{
  "d_model": 96,
  "norm_eps": 1e-05,
  "attn_scale": 0.238,
  "tie_embeddings": true,
  "init": "orth",
  "lr_head": 0.0121,
  "decay_shape": "cos"
}
Each number is 128 + 32 x the weight over its row's rms, rounded and kept within 0 to 255. Layers, rows and columns count from 0. Numbers have three digits each. The size before them is the row's rms in percent of the matrix's.

# layer 2 MLP down, 96x256, rms 0.12, rows 80-95, columns 0-127
098:111147177107088150120116105123111145176180122115127161095153100105141113113088116134071145092140180188179084107148187087123097132095073091131116158113091161162160127077118137138121116145142115126184131077127191120115085112146184125144125082122149182097122134071119125110152136136144120152033144163132066148147108093121128157162127140136141148159120062161080132102179130163110137173178
095:128135141136154129189124131129145118163116137250125155122202095110149113080156126133125174056099145194133172118108151125144163098129172087071175108138125132122144113150138132110092070106112161147143178144152152158062125178101082122108147091128117142181139123185159163165113151158120169106155147110117222129146169152128150120100117087143116103184136136123153136134150157145173143155141
089:073060123148140102134085114077176111147148164134081099022114050087120152096141129150090123160157098100120130091069098070119115174114127102133090143121105105154145085098145112101139115119118104110158090112142111082097122134106049084060126109138131142127087097090199189073106117129178134129139157099090154138102028143129142148116169146163115130141110103105108123098107134169114140097134
087:140148081159156141056181143162187160146124161158116161180142154124144201132122094200050143197130073093083132119101177136132117138109159178181105159150151151085121130106129091174112116105091055113127117160165093114125164140102109157110121161138117193108100098109146141110165076171145090095148163149090114092143139107167120100070184142182105097143147102136142107087133173125136152115095
100:167122126168132057125131182197076144178149107120141099098113074105137200163109070116161094140096158123133187112151080113139120123112082127104143073116098107129112107154118081140121157066117169102161146108153076118133084108111087101089186163150140186086063065116158147125137126071138088150122132157109148124096080155138148129129143101130107114110142142099103109117120099205134113106117
104:123131160180105156161167136116161137135126111141154101144170144140125172155183191165141155092165102107154132081113117136147165089137163140090132123192144156109137093135138165108151159094212082102123100127100113113146109119164165071140168148077184075131151160143112103185071111171054128177097191114110127130107118128170171115158162161163154156078174148159135161145129148104147104150128
126:092118106163045135117124124085083141117130121090116124133142118126078143152132144123147114096124077174121127099206158148084093156147117136107087103130137085144147092159125128094119124173118100095128124124140119155144097134112142089095133129083032144117100094115133116107107080106106102127155073095141075136093130105146155095029107180067144139079084158120188125132102097143083143095136
102:118106129138103158147068089183197180072102122130104096177104136104116087061132125142131148040138113134123116110119138155156138135157159030159056106112109100066139091147089138112103183119116135100069118115103118111075115139086090103154111141128144174114129166134181119124116128084110145100166149059154094098151088126096139051124085100144082130111137133110122081140129044090174133109143
107:117105169128141064077143141070195131148115122155108115134135076159153125145109169144080111078112172167098069138156095131123085153109124121091143125190123083186133192104204107085104120145134128106137066114113151115141152105134153129153112120152206140131118078119155083117125103149190146132121098109121104142130112156129102086167083117149083120153152134109121174132144136178146122158142
096:137096120173089160088092066103106186149121123154129109144116150173121098154213113131106091113087121196069127129175078149115138176103134145163106124117146135078120071105141132157151146132140179060150114128105104115146171104111104092135121102132139055122090097090030096130156114085094107099057138145135133165134146080124138138125135109095118163158139091220118189181123120165158156123125
110:084230096127166126115179157093144122152171090127069100196110181138154120121151149125165195128136083155123139176165140088140151139155163124107169166174165098109139166087132090100171174152165195113084150156142147157105114179106224117097171125080148128136150132142144144163099107137099133162112157153136091182133130125150164194163174094134158104125140207113092070139152092063117101135135
094:146156163136155118098147116141112123121210148112114143124171139132090201080161101134080074162119107150137145129196084118097094172077151135094139106142184129118078102095071109096149146104149137141139129201148161113024114079129106126131024116116207132136109090150134151134087112118194130115107153185122118143174146158154120168164185115114153140149125101104139111131155117172137108119093
095:142143095140135097102111081076139120144152075113108135110140088186099070109100115182098155130098129115130123104178153149138124066132164123075149140093153161073112097075129153094137109105154143146123129097113104208089181140145139073127147134162123082128105188112080135118086110169102096081058091106130106186181164120144155142112148113127102139122149072100154176122126119217110145122132
101:126122131075167141126077172197118151092146173121095156125116161131105097198194142090154172104141120147167149171120143195181191160058095137094118099149134112106115155117111111103141113164122085131074094116126148115110170162110158126076136068100157108182130147147218155103142178116142156103187147087140124170064128120137138129135109103150045145115133131099092129158101085166118101161122
098:111153078162139132184161179154099150110178115109154181117157124156162144133155191137096144115144114164106135165110179125120139196140107120103107136160148136176139100131116178119180174101104202106177048124142163120131129108156162180139148139153099157128155066144158063110173151211133139141164118170152138105119042123155152148105206118158116149159116117181109159085137123119135137153164
110:088177143210148133140107151150154176098136155103069161094123145218158091145169160114154120147119133150169100085152128192134147134126183199176127066148098175133157110154159130137146172120127105154118132174113152172113165152107159092126135120139118117187177165146097129142142120096101108099191080154172152112065133089134164148119154137156116078075127175153098128111196075114112128174135